Each number is 500 + 40 x the weight over its row's rms, rounded and kept within 0 to 999. Layers, rows and columns count from 0. Numbers have three digits each. The size before them is the row's rms in percent of the matrix's.

# up: layer 3 MLP up, 1600x320, rms 0.104, rows 1505-1599, columns 256-319
# down: layer 3 MLP down (transposed), 1600x320, rms 0.0991, rows 1505-1599, columns 256-319
up1505 095:512489499519490448499442491491457476490579479500495480458477530391558527507515422506421502519481493487520479471448607473504525486515489535528535536502455526510605580505523514442545524518443510
down1505 100:516560499479586473523513518464474440487415468560429522571456402498444546574428532534587465559492506548488475488511533531542499474491510438507503540527467524499514497499475536450558484500436514
up1506 093:577577506473440561528480459466594481512449521453468490508538461524526480560504533511518435504520509554470463478479452508421507458472515483575496465482474454488500579516501502488586450493514481
down1506 106:522511498538511446527520482496457520502494462513480481495538477452527562451522536455554497490523570497538475555508546515505538548526523470528447481496515488483551582515490453543504470492527466
up1507 096:519503498443514517490523516462515475517534516536440497444481520487494512488530536490533558521451488545462407528521479471553507518449494505561517508447526481502504478582508528467474523543410532
down1507 098:466471547514458488478466537461478564448526530515466506525513506503467482483428534537532513433585479390545513507522491527521525511508517517549467480514467442493471463480478536519548565457536540
up1508 099:500468489505480530479499551512546474448466494519479414480492462508539511493421445549509469547409447475506496489495526537486512518523490485484530534514501491450485512467496573520444461481496597
down1508 097:437470413508412473525506497515469476493554414519482506455465441503529498499603488484541500494514516463481441541475442452492456416545489526497419543519464498520538495512520537538437470575438483
up1509 092:495448527551564433430479482483541485560435560499555538478535542470489512427527479584529524474512497535460449594501543480496443445469528539471513449507494507512482460437480465515550481479430504
down1509 095:506588461484490532494551485522473503484436404491548459584536430516502441509423539500449468476503546526464489345498558490499526518497549477477526477500527557547495504529494535498507494522522580
up1510 096:492533527500484527496484520498436545491473382417566525487456479477434509485470506497416482451511490512512538399475417491493536534472492532504431502504461545455502544468534500455485522458496542
down1510 094:525541528463541483539529576513534505546491511500522464539456581519503452493470511528520562526446450544520420589501494439522564520588510513520535462469484504438495516523480524511412501520552463
up1511 106:523450487520531482542528522523487476561520452420455503439507450427473498558482533477535531488505461481481547516501453494499456523433462421584490422501516581567530562515443480450428551520496547
down1511 093:444485490470478505482460485573483469436488475530507495493456487427442574490528511535479545513536520563469499447501594504509543457547486499452525490492521417487523480468439509492582522529475519
up1512 091:556538491514438490472532530476493506529513457556540518554523446469519445466454540471515481447544505543512490499454461469522433528479469547495466495478555521530569505418516375498486505500481472
down1512 095:500472498530501528553571521519548505548481500478507524548489473480532497479561428494440494425460529504511516437587479496493556516532501469531484636558441459547428464527485497589527524527542484
up1513 087:498546477477585457483462480535447518455500437571464427376476507489505528540500500528578497560406525456521495519544469496523474458547554542547498525567476471436481461499507561508532471538489567
down1513 097:521500527504514427530483523446452508543442479459526500529443436497507452516475482592502509516543482554482482511522496514512489517462534502523603502427463528489434518452524449527579567459466498
up1514 099:476515467505432539499534510471506435519520544452462453545436510444499503499573443565487446541527518425458513445524486428483556550528488445466586505558540458433513542522543540447502480481503506
down1514 107:445439560454578532527550534421470493508436522487460472546510471456513561474553516523433500489398531508463518491512452481484524497487509516506478513535522422523474486405444449523601562499502495
up1515 104:448464491418452534524465415390460464499456475572413454497491457531504532481568478570458521531530520471455498511497521563456490528517589457568490476469440531501490530576547564514447509517453520
down1515 101:519489521522500501447528561491500497443519497541587469481417422478513558492489525497525478524516499491502511484448466430507564497528517479497567498483538419552489511429495463548416566550551534
up1516 120:577470437525543504570512531536577486533531493462548439496479533528559489463481481508459538497460512530492522472499519370503473496471472512486477493492513482455517458568500523453496531505476529
down1516 109:556558473508559475514548612452587439522527467496543500537463533424533526523378480484458497521480525486502510500511523506527571519524445524515447482539534415402469435504525511456548578535527516
up1517 095:513488421491515460481556520547458481545550416460454491538509535554533477536473462474460497510454483555487508487522475537500494561468460465519536492561471505523465515472547549486508418551427470
down1517 101:547496451472521473411466536469506407505481443559530489509463510477482507576464528540490523442472469528451479539499522502533514496454505491529535500571509556462528468547481470476489436488487454
up1518 101:503556487469539518490461468461482518439411492456490572485466487549568488461508512489533519543466508487486484460507389405534531494472514528519423554514471476511484473457555544505540547521466496
down1518 085:492444544452447486526546503498486445515467494528588423465540451500557442512439473520516548456579530528435529457505575585458514573448500518477528489481524487496502494525518457461499439432481482
up1519 101:443544483479447560470458556508547514500507483496525565497495536449489551484552556506420406538508462533609508505549533473508485514450413498509550494486500492484554508515546513548476459470434510
down1519 098:492539481548461519509586514507431509433466485507540505440500578433475466551477588505552479494541498493406517511520557501515540523471478521488574368559631516485540511472609525543530491555456537
up1520 099:488477487484519462533493486511564471421504567491530464509515383513474547577532563459527523509519482517494490490526543485532475542546463505577557408469519486536420501461447494506508495508449460
down1520 104:505524486525453547493456551494562485496471574474492487562486475526492477525438494502526521531499461462494529538471500460458454442513463488470527482447507491477514616481507420433556506464499547
up1521 106:460472504472538540462449492485532504511506407457403550421514587522516592505557534493458543479488517536468483479489475425583490480519395505562492521540523457431483538506539502550582558471496520
down1521 111:530466460472441515525473534423511465524534544428460491519444538462483488483491555536490518516479493457550458503437519477523531550448437435563497525525532523532570482505529486457524528536570485
up1522 091:452438478467486471538462554494503511531550454498565512462464425477516600461489567402548524553496463426481497458528440465518517464530500464539462584563372480442483435510545539555513538481490549
down1522 102:472530584504498490448513520542503594520561509468510519483438518566450527533477502474478467458414475476460466517494529501536465533541460576511497504496497542570500613447484519504512497547524521
up1523 094:517565552498517550499489495483477511492484510532525490527528525513539500513509491485406557521497509501508509495570451572442483491527506497435515507492578464514547466501482512579503480518525499
down1523 089:518489479432491465520463517490544468489536449430431492504475495439521501442495492495559467455558505488547519527454498480509537482486510487474497600581486539438471477462527550453536518471415454
up1524 104:518489519523498448523531476562420554509503421505453527407516496424479480463442521499437479520467425520533515462495503538565493383534524404435508491506524491508470479476525486511430514464516508
down1524 099:536524539520514509574520535503563522531495563459575454531568591468554423458522527536491523440474481451552526500442465520410518495521519547477543519533462502545475441497515484457550580466552463
up1525 097:491466525511471557511474539487510453474477622587467471572453516508521547487539497488473439485547509445564544508522552454545497563448504490493512447510530494537511556475536472520530536523571491
down1525 098:416487493470517502454531489511512469514500553483529537500505540527532515619443588478478551546448547525505558513571487474475452464435545505452418482459490580526518493441472456542481411539566498
up1526 094:453511494497459556444472526454583494492518562479521441465522506438465424505558417476541546474459501541485504528478468501557475521537457542458457469515487516519541465498509418535532559452470469
down1526 099:495460464453456494527506487491511514479547503523481417475459488493552511467516487572533523484521449507515518550531571519554474515546502413542501513461541486505614544449577495521513512458493508
up1527 097:581518529524511549515590550552473505574511469474418521534510523554432512509535517487442490481524543574541536527486453524503512475520447467554537498460511425453437506388513589448505469485481538
down1527 092:441463557528478491533455538467516504522537543512485452481499480469572535568424457522497533459500502477493474522484518500521487467548493444415531609497493522543544532566514486508531620474522484
up1528 091:513492438529454414559433444514500491471460526561469483475513523530541523415512512550428497524544501460543522467449530576522501551526441523450555530462524496502427488424539418519438596477508523
down1528 096:587473541494463569465506579532423486490579547493436542553436535481499494547524519541526518510475494484455484475546522525558520557481514468516434538499510502524519566496433571442495520483577492
up1529 092:465506532459521469496451427575465492490497553485497492509564539505506400542472438409502519473506426461529465554579509515455535527478585553423492484489527520508516558465513526418534513541472503
down1529 098:444577502551532539494422538511490452506531453541470441544493459494477472520560513556513526522509455535461569523468568542517477448506478499494469454483470482523477533499571523503469455533489464
up1530 102:474532452482536504458418493521494498501513513513559474481403387509534517513493490520494478515510565571480439398538507521511610473539473506487442514533514491493552483478437482463476464501524505
down1530 103:533447493496528509488470414520478536432504428491519517518556452530439453462529492554458553532474444572486501545472436515433517547512498469503489511537528515511457503552591465560509529507533496
up1531 091:481476540494551468475496471549488452513509548527460443432473485441463495475503483450537539505486462490479498623459516481517517527483569547492474437510543477471510524403477470494532522470517490
down1531 100:493503465432485514454483457512462470556510499534503482453515444552488411472503472576490531525438509507534563501475503555578474503529484478484509487416502531513499563603532473435548463492531624
up1532 099:491567524507505452459543466537442490546500448494503561638485509487475568544507518467443497509534533562486497460457519535502508463464496527503493502548569498527500509517500517460500508446515483
down1532 101:497462494536491467499443534520484472572434467487531553538501507441514474558540432521551502502548457553459516612508537486513523478470497504524451449458408516470579556505468486468542513508489452
up1533 102:463478464509440573464455521512465471448486502543479534505499535486412479507405514458533457459470523527510472489585512491548494495560472478533461499473505578522496361532505501497543498480587475
down1533 100:513479470490538533541617541548540440446492522531471495554462453511547491498498570518516521501483572533524486458396444495445446453511547462501530511522495540521566473455492423506399483518468549
up1534 094:443497481494536486503399609508509473581426519495525492498521637506517513534505520469604462474483385514501443538468514561481470478458480475430532480538478492424519518506468449428491534474523493
down1534 101:510430552464508488537513497506493525495567504576554491505486486524494578539532546507469502481510530464457509502489544496487516458514538455502470516500540495513544467491457510507503508542514558
up1535 093:492494515396470562561510534464504523454462441507490550507494491537541485584507545550467477503499511475512478560452394472477478439545532556490491504547465497514511507576477572498532566494511375
down1535 089:564502518558536478490462593570468498506503419546414426541487493516481566518561535485504515449516548419483471485516523504501492584469490582509519455521524441452489500483469471551442504525531581
up1536 098:501530412544500504476458489464487509497542533516430523480439496499518472498485502474458493467489455484494494428449525474500441561433576533527486451569470504493507455481520523524512535471531451
down1536 106:473534455495538442589536544506453430406515508570541532543450515493475483529480464503420508529453440475401485492539529538419487484485475574563490464537589491462378461506518495476513497450499568
up1537 095:469566482603421519430497491492518474478525478590506520463475505542545508515481525532506457557487514519532437533549501524480497486533540390526525450456519575499566516505425586508626529485500467
down1537 105:486523532514440491457516526502507507495512546470531549460542498532524494476485503467471471562462457457478454542521566465499493526504465518512517488471633549546506526470561502490525450571572473
up1538 101:481429497557498551531550480551513488595487503533512480470463474508477548600471438489512498475451530500551456487497477538544503545501503500485483401476594482535496505527472425476464513549513427
down1538 094:484497451448496499515516494515519493438412535447507554483470553485527426540515544548508533521522494465482466462468505500456463484523472453530485532484477495548507460521507463495485591427453499
up1539 098:539498471450448480484582536533497456501570515478470520532505507431513493570548495544554543585476463426486500494570508551506503477531551470452525491509555516538476470558578462454476526464512424
down1539 102:477535489521478512502501485547530532436529461479511563515470511529468610522517482522476439483473483484522515508392502501460506484461505522461434545436489540452423539527500451469474510501503515
up1540 095:503492509532516579480507512514514550569448476456500559478510538432510532482559530445584488570488520483507447520470460509521533455502507518438497469493463472493543483463534522468441433459549405
down1540 110:465459455500499481562524493471481448475471511558560478480557482472490510522524507567496473385535496534511468512427488507504454606442465460476478452489457546450541551481498508492520473509500442
up1541 097:523509495493468514522535525504483468490484527513517492512464495458454463513451480479489494485496444508527561546531505497489526478483502465524527523423549559502414501480533455518483540438504597
down1541 087:510516449511514532489472507529512460474512443479489487413565519479469442514516580491510571481504536488458467463436477504460502508473470523471535471475487504557533474460507570554510479519533449
up1542 097:512458573498455526479580461488522477580500499508471454470486504566487531474475516451533410556469524510477474562528485442499506425487506412516479464476531500505526533456514508555397527474504444
down1542 110:498472510454517500493506511478417463501509532532480454495442603497437531539498464576430489469587495519460440423476485552455522427489550488529492456492454518417507618453545512471521526486472513
up1543 097:445479477456431404480481535481493491482444552447533538567482485453477486538460478577453518507521473476568539423439558410458475482599462464538521521540533553517518550485535543520439480479422520
down1543 093:543539491519476554415522572421488520444468516536529559506445469581452580552500541561467458508442476560492549466470490471471492491516583425472488530512489419495521508553461441508552520530587474
up1544 094:462555489513445517510495498470556467422523474474527476544550520497545572493518548499421509529430550554471535514481529512550557448439460530520504496517570462469446487490489392554494528461503496
down1544 101:511514521482534478564486510442533526539486432507560458456552443496548533456513534501471501507515507527543491545587483506486517457527456546521507532551489498503536450455462489508515558486494498
up1545 098:519506459516474488534440507467486492497476554490504493438504523448428496488526540495498503565516465492457454438443521426464574433566519509528547513506511452457508468507500524460432494444500535
down1545 095:458472545529554533497476504494560528516474453522489449583434577478564476509464563441516504463554537553537494543506516534512512503506473475481528560511517561513541487493548504484477521535513498
up1546 109:533550480486514508448557512492503550569614453556525430460493504478547464533492440535543538433580516545460512470488475551503511523487398509423603544486505437478530455536533516406536495514515496
down1546 111:564564441518543554501543533501515524508466504511460493510555482427544505449480524563449517531523596486526453496509553463560546509535454508505459421489463502469574380496448455450554446498520457
up1547 110:460544529499523529560460577509486459556407544558520533535541488512487467555580495435491579457494553502574550481474479544460533444490476480556508460507544540493508464583516508484516502498498455
down1547 110:568467477506465413461512580557561437516578518604551489466530464507552561493488553532474482508482468492576497479512532468479556509524473498468438469468470528543440477501538454496452483491513498
up1548 097:497611470582454440558496549469526492469543532523491600525449603475479579474511540536511545536460526512542554534479503580449489437491473524467533530506457469578461416453564463515484543493486438
down1548 095:538477392557501559522518440499533453511459517437511483468524456506528544444446505497508489471567478529544483432471548469483474506431477565471424554472509530459553541597478524497552444503425491
up1549 101:491495458474454573473496415416539497506514516456575450552515489505437587555484435536551552544489476508498540474507532501456470546575570499466469460519430514469489537488487570466506597506466447
down1549 097:454485511481451539511461523545498519486485454558569483518484455557543487525609525504435477410529441429511512500469451492497522527450457490537491554478480590480553475487506447547457466453470489
up1550 102:550466468581436498486458474507518450439467445497470468475441486473496496587589451516526410538626424500576537531534480443547498461437469498516533485479461540539470515533516506505510465474525544
down1550 099:455492563450520421522456531563502484526509534561527530570515442481503475503512564494461533459492520557500469503413450456442514551478502499511495503497497494503554411519516513472497479503533468
up1551 101:475512554557509547484439540473547557484464565474475435497568485449558435516484516506486453584524458552524463470472432484455516435469531510508475436496540461413488525516571552537543548540512511
down1551 106:547467468523545493508534535515452463501544518476483525432495498481476425555529449509569510531518507568463499503491472441544509472448504434454491472485528522483518493539440467461415466430504522
up1552 104:494523494447505524453407472447509510504504481450424458510538517496546432492505424592526529568414499501492459456524518547515547502483524489444503528508511557511466545484498525472507495515506389
down1552 108:532502445488481519512507428506439488472447478446491485440491493553545520410477569503486546465497485484525534505504473494528509471453512542503575437519517452505504517551527566425495481489464450
up1553 109:488517386516504431491477577451492481497442506418516492485492470500430480432426501530458594566461488531568499492531500467453576501540498531460537418514505534527506539442605440472529496449524515
down1553 103:517561497485521484469528499476527533480418457468488524566601528476506480529524498527520488502480492509485510539497486548505555552502469501513506528459403571567440493437425592475591554462528516
up1554 099:476509516504555471510516458537397424550571572475505503463489484496481487517495536478508524535461488512511523487485536545570434500475541537486486429443506485549509521508457465515526449470498525
down1554 088:538480486517470466533494510499516521473491487504485548521508463499503543468493444431524512495483561437486554482479483416528518486489507527534465471544503473436540510505538583491473516498573531
up1555 104:522520498534448555487517528488493498468431464535526452448556447512520510480473453515509538545457480481506451476544437569492527544412463541478444427540449505455477444522552473564555576532500531
down1555 111:393501509565441511516512556525485472583519558505561507493495545524502480472538448434506443478466489543538509481489526564472517478512509517382480452490413455450534469521470506458532515492568486
up1556 098:474481563490521490493481469468476511582465563483462524435501491465526484528539504502484474542552510501499507539464546473568460524476471529562497534486515516506462564492606533499599470493489451
down1556 106:467479529540497569512512584479508479540532524519527453485471437501462512504441456552466450542437503499478518464576579447478458519461469472557494418517513516498500453535440499450473597520518506
up1557 110:503468522523469477424510483482548456573515473507495503466486444519448519483457449592433489519551473475427506542544536529548601561418504461487493468489427475504504528490492491515511480441508489
down1557 107:474524488491534430524511511548505489498530493470554490591446532536479483403591459515548506467486524466516551519487482456446523488457480514493458476551468586502538497587505485474502489503528505
up1558 098:479566592531473506517459543504489515506531523495526532503446540525466493497458480474504450486445526482491457441485491591477462527469514495493482438554507442461484451569458525618479576460473496
down1558 098:494564550520436553519487511529435509465567474506551473415468542483446561486500501462464505452492503521496462449543511427574598617499483480468512518546533463500482518560416477483492465509498417
up1559 104:529497515447478554521501496472440562511460521559564510497543529466503523435475576478512471513502400527500516543458420386480494524505489505484494473419472469506499511552570462490516501504510554
down1559 101:498535528452530472523432530557556469520474523489518498492526463556566498516547571473484529530546510474461601494502517559523435462532479451519527454514516434506447475522517490564498483463547494
up1560 091:461452527365525526551513500505517527480549531497494461539379500518490457456406484487563555476535557556436492434570505394529502493467520541496486513494457462556505534513510604488498497439468479
down1560 102:484486513563411493477462505463562534519500459538514503568472547488580515497493491460472557482489474451492445557498466505496450486480497501428529429532491551503529484505474561520437451496576565
up1561 096:483472516522446489458529462454449531520560515513501467512526515490506502516547512475516529452536512416470521503517523498574507536440472459522496478488483532532563546551475493442483447481486450
down1561 099:506410531487559458512498489432481520500471496516438443496494446576446519560480436448483463492510573478520500572471489484475505508539539530532561458472488530473463506546524527467471507510454470
up1562 103:498425556495572564484513495489496489584467522510433557507491602461536528545479393492490501486533472540538476476457462425464533543611462582527448439487526415514489471498453530475475521494489530
down1562 109:472490452569510454519519480546600457449529509578497433426495522474503521523554530469521559436547463491525470477452520472515573471548569485465481461510495547554534466524404503473443479465432450
up1563 091:493566571507456600471471514499557526517418553506419510508501442482505497548510470495503494444557493462442498527421555525481531464500474480613516581462504484530447512493434508509514601530485518
down1563 094:424531412500505457534480459612472422474530456496495475512528493508499484448493478478497522547545518524539537491496452522491510494455522524428485416496511492498467534483533523432459485402490475
up1564 121:524543569557506479415474506566548478476522447489476474539516524521473493468581538462544547556414490543436490589449492557518529494488472479523549469592555502418467454522491478542499480431510604
down1564 114:531545514540536465563495612484521479480479538472491474496489491511484489452517506539522508504455506465502526518504550484434484511486499515535481472512461534479529464494495546493426507437491590
up1565 102:423571594436535517491537433514541475501418474529519548470575497482552497507510443458557504484468466532472443449550503484506434445508475493460566582417479526496531485533548475484462503462546544
down1565 098:459530482477521520459484512554528457516530572478522539521496534540497546543470467423492536497507459498545489457450513471509512446472471534498487509523471496563432530561526455513501557451531432
up1566 095:536494456520462515495431485498515488435536504572520491489488403425494488500497527485548460544449507531401530468513482458479397483486488518520500517559539480509504470569497511469531480590542486
down1566 097:501558441516451518565490432450495477497510437476530504433563521511458553492580482541500516516392534614530605464523535490506492525463512514551474483449520471453495476505529428471545512547470550
up1567 099:489476517550544524516528398546516452487462436465482533495564456550421541571484573440584472523565512460478537583501536466552458547512418520510424542509507441514493484496441507414470497501579513
down1567 099:495468479544444533512472517512498486502467512493452531511528521503445443503518451528535529462455465516492474480532517498474536479493472455510492431497459479507439511492483453536546529448406466
up1568 103:506451472488475555461448481454519552457534487454514495497527460551561603415524491571427471537504599480582505550511506501499495443520605551467466503566497523457513507488537426523506577507554446
down1568 110:474513437487532525502515476514523490569465561480546455534498453503540490529479444502419515495488521473485519468513558439574449557494543471450553499477482561501481500581514495528441523501515415
up1569 102:493446522566495483535467467490450576496442534534434476440557469465512551534505516478478484502527500545522466536528473472582497435429514561548499518533516444461518538488592528527575491502479552
down1569 105:567500437534493474520492445508492509531525505588522487531489533533455449506513516507591544513504522536515517464464532554510548539487470493475503500496504479518422486516486550543451447504507511
up1570 096:526460550439504472444443491587504522510574483464481474455493496490467516545521545512554492526478547475465505478516379429506553486474504468533464540436603439564535520509462529465608510475480520
down1570 093:470516358459495581553514539427552451495488579555524486534486474552548530443451464476490478499470531482529442523483530527545471483515498466446508528495482506480434540489539476470501509482502523
up1571 095:454478541463498514479510543474461473484479502456492506459504577527509527512539596517553530418481465526503601446451499543516487511554482577516493527520403451477494474425474520536566521435555521
down1571 096:509566542505606519480523539526549494551434494556467500471522601565453489521503562493482516545574526548516565542565520477533560472498516484478477569507494597498494467443494530529499511525506522
up1572 119:520463540571512544406512534515464518525500579479509467547504522492571533554491425600501495439499549463479510437573482500416512482400469527502548497538510544544522507531471483528438470486431524
down1572 103:487506578453509522537518455474551477506484460507441446511487525486534497464531539450459491508503487511444440463483548491530524463583545446444555499506543533504496512509528539514717489513500573
up1573 096:480490485541534558456548644462528474459446477511423474507531499490532504495499515428469537459492526479525513447449483486440526550450503499536493527468587517476520449522555439562524448457523506
down1573 095:550424579511440506474577430513500554530565507529416469522427529500481531567477524476543553499495447533544523436537537414456503565509472463501515550509461435526503488529472511521445531511527445
up1574 096:544508550428497501551495519539480529510488507493507438462527478494494386467523434468477417507506486480541468467460472551582441424510485535540521541505576509533522440512475480511471482522522559
down1574 089:534521454511513494596531489450498469461566508422494428516507491474505570531540492562581484465445503564502474514551555548537503514563476543503482486514479451475495523514475484588563519507459510
up1575 092:541552508507414526476515481498480492501497596383471541477499472490495486445508497491396448489519550451474487507446541514458518499513511515423453524519487511482495523505427438464469535482435503
down1575 098:474427462532557495468466532480466454508515441514494518476453518571432573522540566508530457521497480465483484502530420443451461449430513511442423534531547590491512516531496482466553445482589506
up1576 102:468559548390502459502482508532478514546553454507440585479499471534568543509468426519490499435468482437484487424466447471512531497429413568523487483516500573388533437429505447513461483495469458
down1576 104:428459461546526551540481487439518464505460458492572480520511494456437547616445501462428520571450541476500542546430524460532465520517500513444446557557469444519503523494467491504487542482554490
up1577 101:538554517515439563544518526480510493514531558549541526467496559558476514398525499556501514505489525548476450593492538439597482509514527482471572471427454523519601509508541459563574443457492570
down1577 095:433552509519554507400527467475503509465476503532537501510585486504487456542561534530472508467528501564580450546562545508466616567455507439511520511545515501531536432465491533495575499627480498
up1578 098:496486504485512521465459446453494471529540502498482479514447510513497493516471562484518500531572530477524414477523573499468614492471547511481480511439565472515503449519593488466591459440497478
down1578 094:480528520487506500456443478459457529493498519546516435463538490566476535483549550504479419546517503498545490519470466530516517465487518493495536528502542446522541526472533440551498532503450509
up1579 099:481486441525435507524504537480504509503419477472492508487518538531461401477540530469520484488445483471358506499391529512410537472533488565539479504557526538443519463516498500487529470574511488
down1579 096:611468537485431487460452522466489543561514477534431511460454521588466479486517441513529470502487510477494468508566509581485514598429515507524483497517488484476548493497482486495543498567524566
up1580 100:458511520423458525468493454481516473505564421496504522460517504497518485485537418466553532524494510569506506468504558505426499528453555475492471505562449490501437492509524575501470516492523469
down1580 105:510485465519489490445473565453480419496531457503490480458534461540521532446490434491467552388449530530476513509496457505457521514467523543546443495495450475480450508570523446508494591530524459
up1581 098:503455559425466433566498495526559485515599522496478485473480485464519501492488394416531506508510519515579435501589559593472526500590476460470553432539497568476530551442504491478512480462571586
down1581 101:533468477503549483409431535515432488556488471541494504527505500511499486505488508558521527548531503580550513586489485465515511492471458438608517562524468416547476463441500485478531433475449476
up1582 106:490484506526507542493470491474533496464481485526545497461463544456440543554439456556520467432517478490447401512483410463474564490524492550458480552527474495516552556457449449501417439503496578
down1582 103:463469457502482437553515452480515502519554520466459546499477480501518424454555498400471455524418526493496482435448546469491555485499572508495496497490457421453531539474509500530441479412541497
up1583 099:535497419523478489448506376536529511436504536413466426463554516491465592500545511576492456491543523523495528504552453489539479505498525540412448531518452487511480459481550577573382495536569476
down1583 103:547523464468454490534526485541552561531541547525473504500477422562519513555477494470542523474474529546518531488428443457499513500554501455485523464505521545417482512553545514435517476592494577
up1584 095:511506566479470594517436492445540588487582528462434463545501457539439549443519481516544450487478502533519487493526463448488539546519510412493476467504443540538495457446504457472514575509524492
down1584 095:524513451517580437460486448534471486515456449601578518438493513521468517483555514488428530510569478540534495458540445523529502432486496505513537513525542489518422523524565477512577494532534495
up1585 099:541478532491545522510517495484556438486522492477497483528460490505484476586512562480568480522461529486561470496490554482508490557495486496537456430532559505472447522493494521460576430514490528
down1585 107:520443433522538464508481464523483467480517570549497462461475514500465492491496466597528543502502500532568535522580498479507479488475492485507460600512459439495595510521522506481493521478542483
up1586 102:505479501488545527451510480493509547487522444539550560496517505487519532466511479486462526499494472498517518498455516520488483433541473411431542466482485538583526485561550541544510468461544507
down1586 096:505453468430479441534502462448587418468511563491463440505479465568472511542498553451479497447496537470471506513497464489486521526445552577524515560516492479421443439452430501507528474578485505
up1587 106:508583488522512490523562531508512530538536495474485477515447501503431550516591557435498488563489541474515482507565485422460485497484567432550506489485429514526503557565413519497473556515541485
down1587 103:517469444486556489465432461498500551464513467550514454436536500531457460451478517567532468448468519441555506433450573492550533527530526540461531505479542493508532487442518461524431483548448554
up1588 102:487538497459506559542556504530452514457575473565508477463452517504539516467554526448478443495429542502496446485481439519385560514466509498487480598520517469533378536505486576485517514508531473
down1588 096:544541551549460478457525606459545448431468488475526477483514515462486478506512438525467474537599406439543519479448505484558517483544502425514523476534456499497489532554573467594443513535444496
up1589 096:533478486493597506474509499554509521556511488525493531484444530457562429551499542557509519499413618478543527491498544451440461490504506530481424531463530518525460478516591472490568478397501530
down1589 100:514559499456533468504498496504529509502504517481550454474531507576456510460521517510482462460532533515448489501455473442425492477551518541489572499526500435505458548512476547508582455497457532
up1590 101:401565487535453426540506524482583481478449507498414498471493495457442534532464487529480467547577538472380554494458499482485532472499529535538469540528484480511480519572584454501504449479455480
down1590 098:519520496470500525548472451523458561477466523428479510546569425542443556489484502447553551473407559471565516506490514463466409536491511533481549530435501466404485542512493462490523541456533546
up1591 108:470477528436494585484493499541481526481557472505441517585476526474588494453452543503466489507469545496481529577553478507508482542524522515513437361538524510565598446440538439476462527545553540
down1591 111:534531496451521505486528437439494537462472459461526476500502546511494489480492461523484470487453524556560462499516566530455470474540495524465436515487539456533472522507440487461476509507489450
up1592 099:469507521490465578451492555484470559554486440521522522533564491434444514584485490475469509541494523476506509512493478514475514455502476578506442572522488412429511554412457509521465489505472449
down1592 087:477523465484500497533421466527546431497510546554587485472468445584517452461486441617467480527507537494420524467444478552464490525471478452541540437536488538616489504539481518476511480434551480
up1593 106:491495484507525521499495567512512515476553535476426552476538492571453495471485432477569473511556452494461527470473506573454456451446439450532542460502556453554510480527466538515441490488494490
down1593 102:525462479478441494510474473508507481459400551547559512430468506435505488488588427513481530484442487464491528490453474530496533515485510493449430462537465533436488542586533504455457542471453469
up1594 100:480544526528455425539430467531452509479476469486521453458407485480543542465519521549510546433550388507476604485484503506456483544435545521474490479479515497478459458586457498496480454468472471
down1594 090:534506448435493517480547443471488447476522549578457474536469504487517591481474476450520513497539545505501465499510442498446530424569516463558520508505439508487517513459499498471511558547475490
up1595 094:523473501487522526418484481501418514492529538465489554461542570540512470526510502515459519519490516482561491465408439509440473496527475536456526486473512493526524461433557461480571462473474450
down1595 099:497457562496496513466487467483510525520479509514477466509433502501464538532600591448511504560543460447511500469449515521501450499577457493506481478472540488526469483539476451499430440536536457
up1596 096:516487480533480446498532517521434516506498616498450547512463537521544543480495424525514511488504454465540523588496610462546462497558513470484488453583501518557493519448538495526555540514421485
down1596 098:504472519454535564486472527536509420514494500508468587497505487571448478506507520526535548504418496497467477444436468448506477429458498435418468545486437469490529492528501479562481488500524564
up1597 095:503556482582478458513508456461482438503469519486455531490517504557464441460452550461493477449493552499582443452475512473468511446524536519567460561516539599425448443548484502471584536533591520
down1597 091:483484504507495556502483492539530516519566493437480547557386484502496508550452524523443531472524470509543473488547520522465578552565472439542537513491456470493533528570530546537571436490542521
up1598 102:461546462584551515520509503507447412465432500535466516525557504481431466545511551555526543505480530435512526533547508472452521534494554546502486474538557488489503576512426524471472550497496506
down1598 104:430519559494545478568518531581509531487459455535576520440506468510533459550532491457529558507605403504495491475554449501521473505482456536454550535540566573469423498511484438534470462525509521
up1599 101:501483467579525542446475462511495452495489437540436479436459424480486472502528457506486480477458504429540512478502589494431437480482485442506517542567549504504495482458492640499484462508464484
down1599 098:467547571457506550489519508509511531460545475491526479483552540452473535437521528472512443490504508457502480470490468473468517517520552548478481499495472410550461548448588463494507558508531519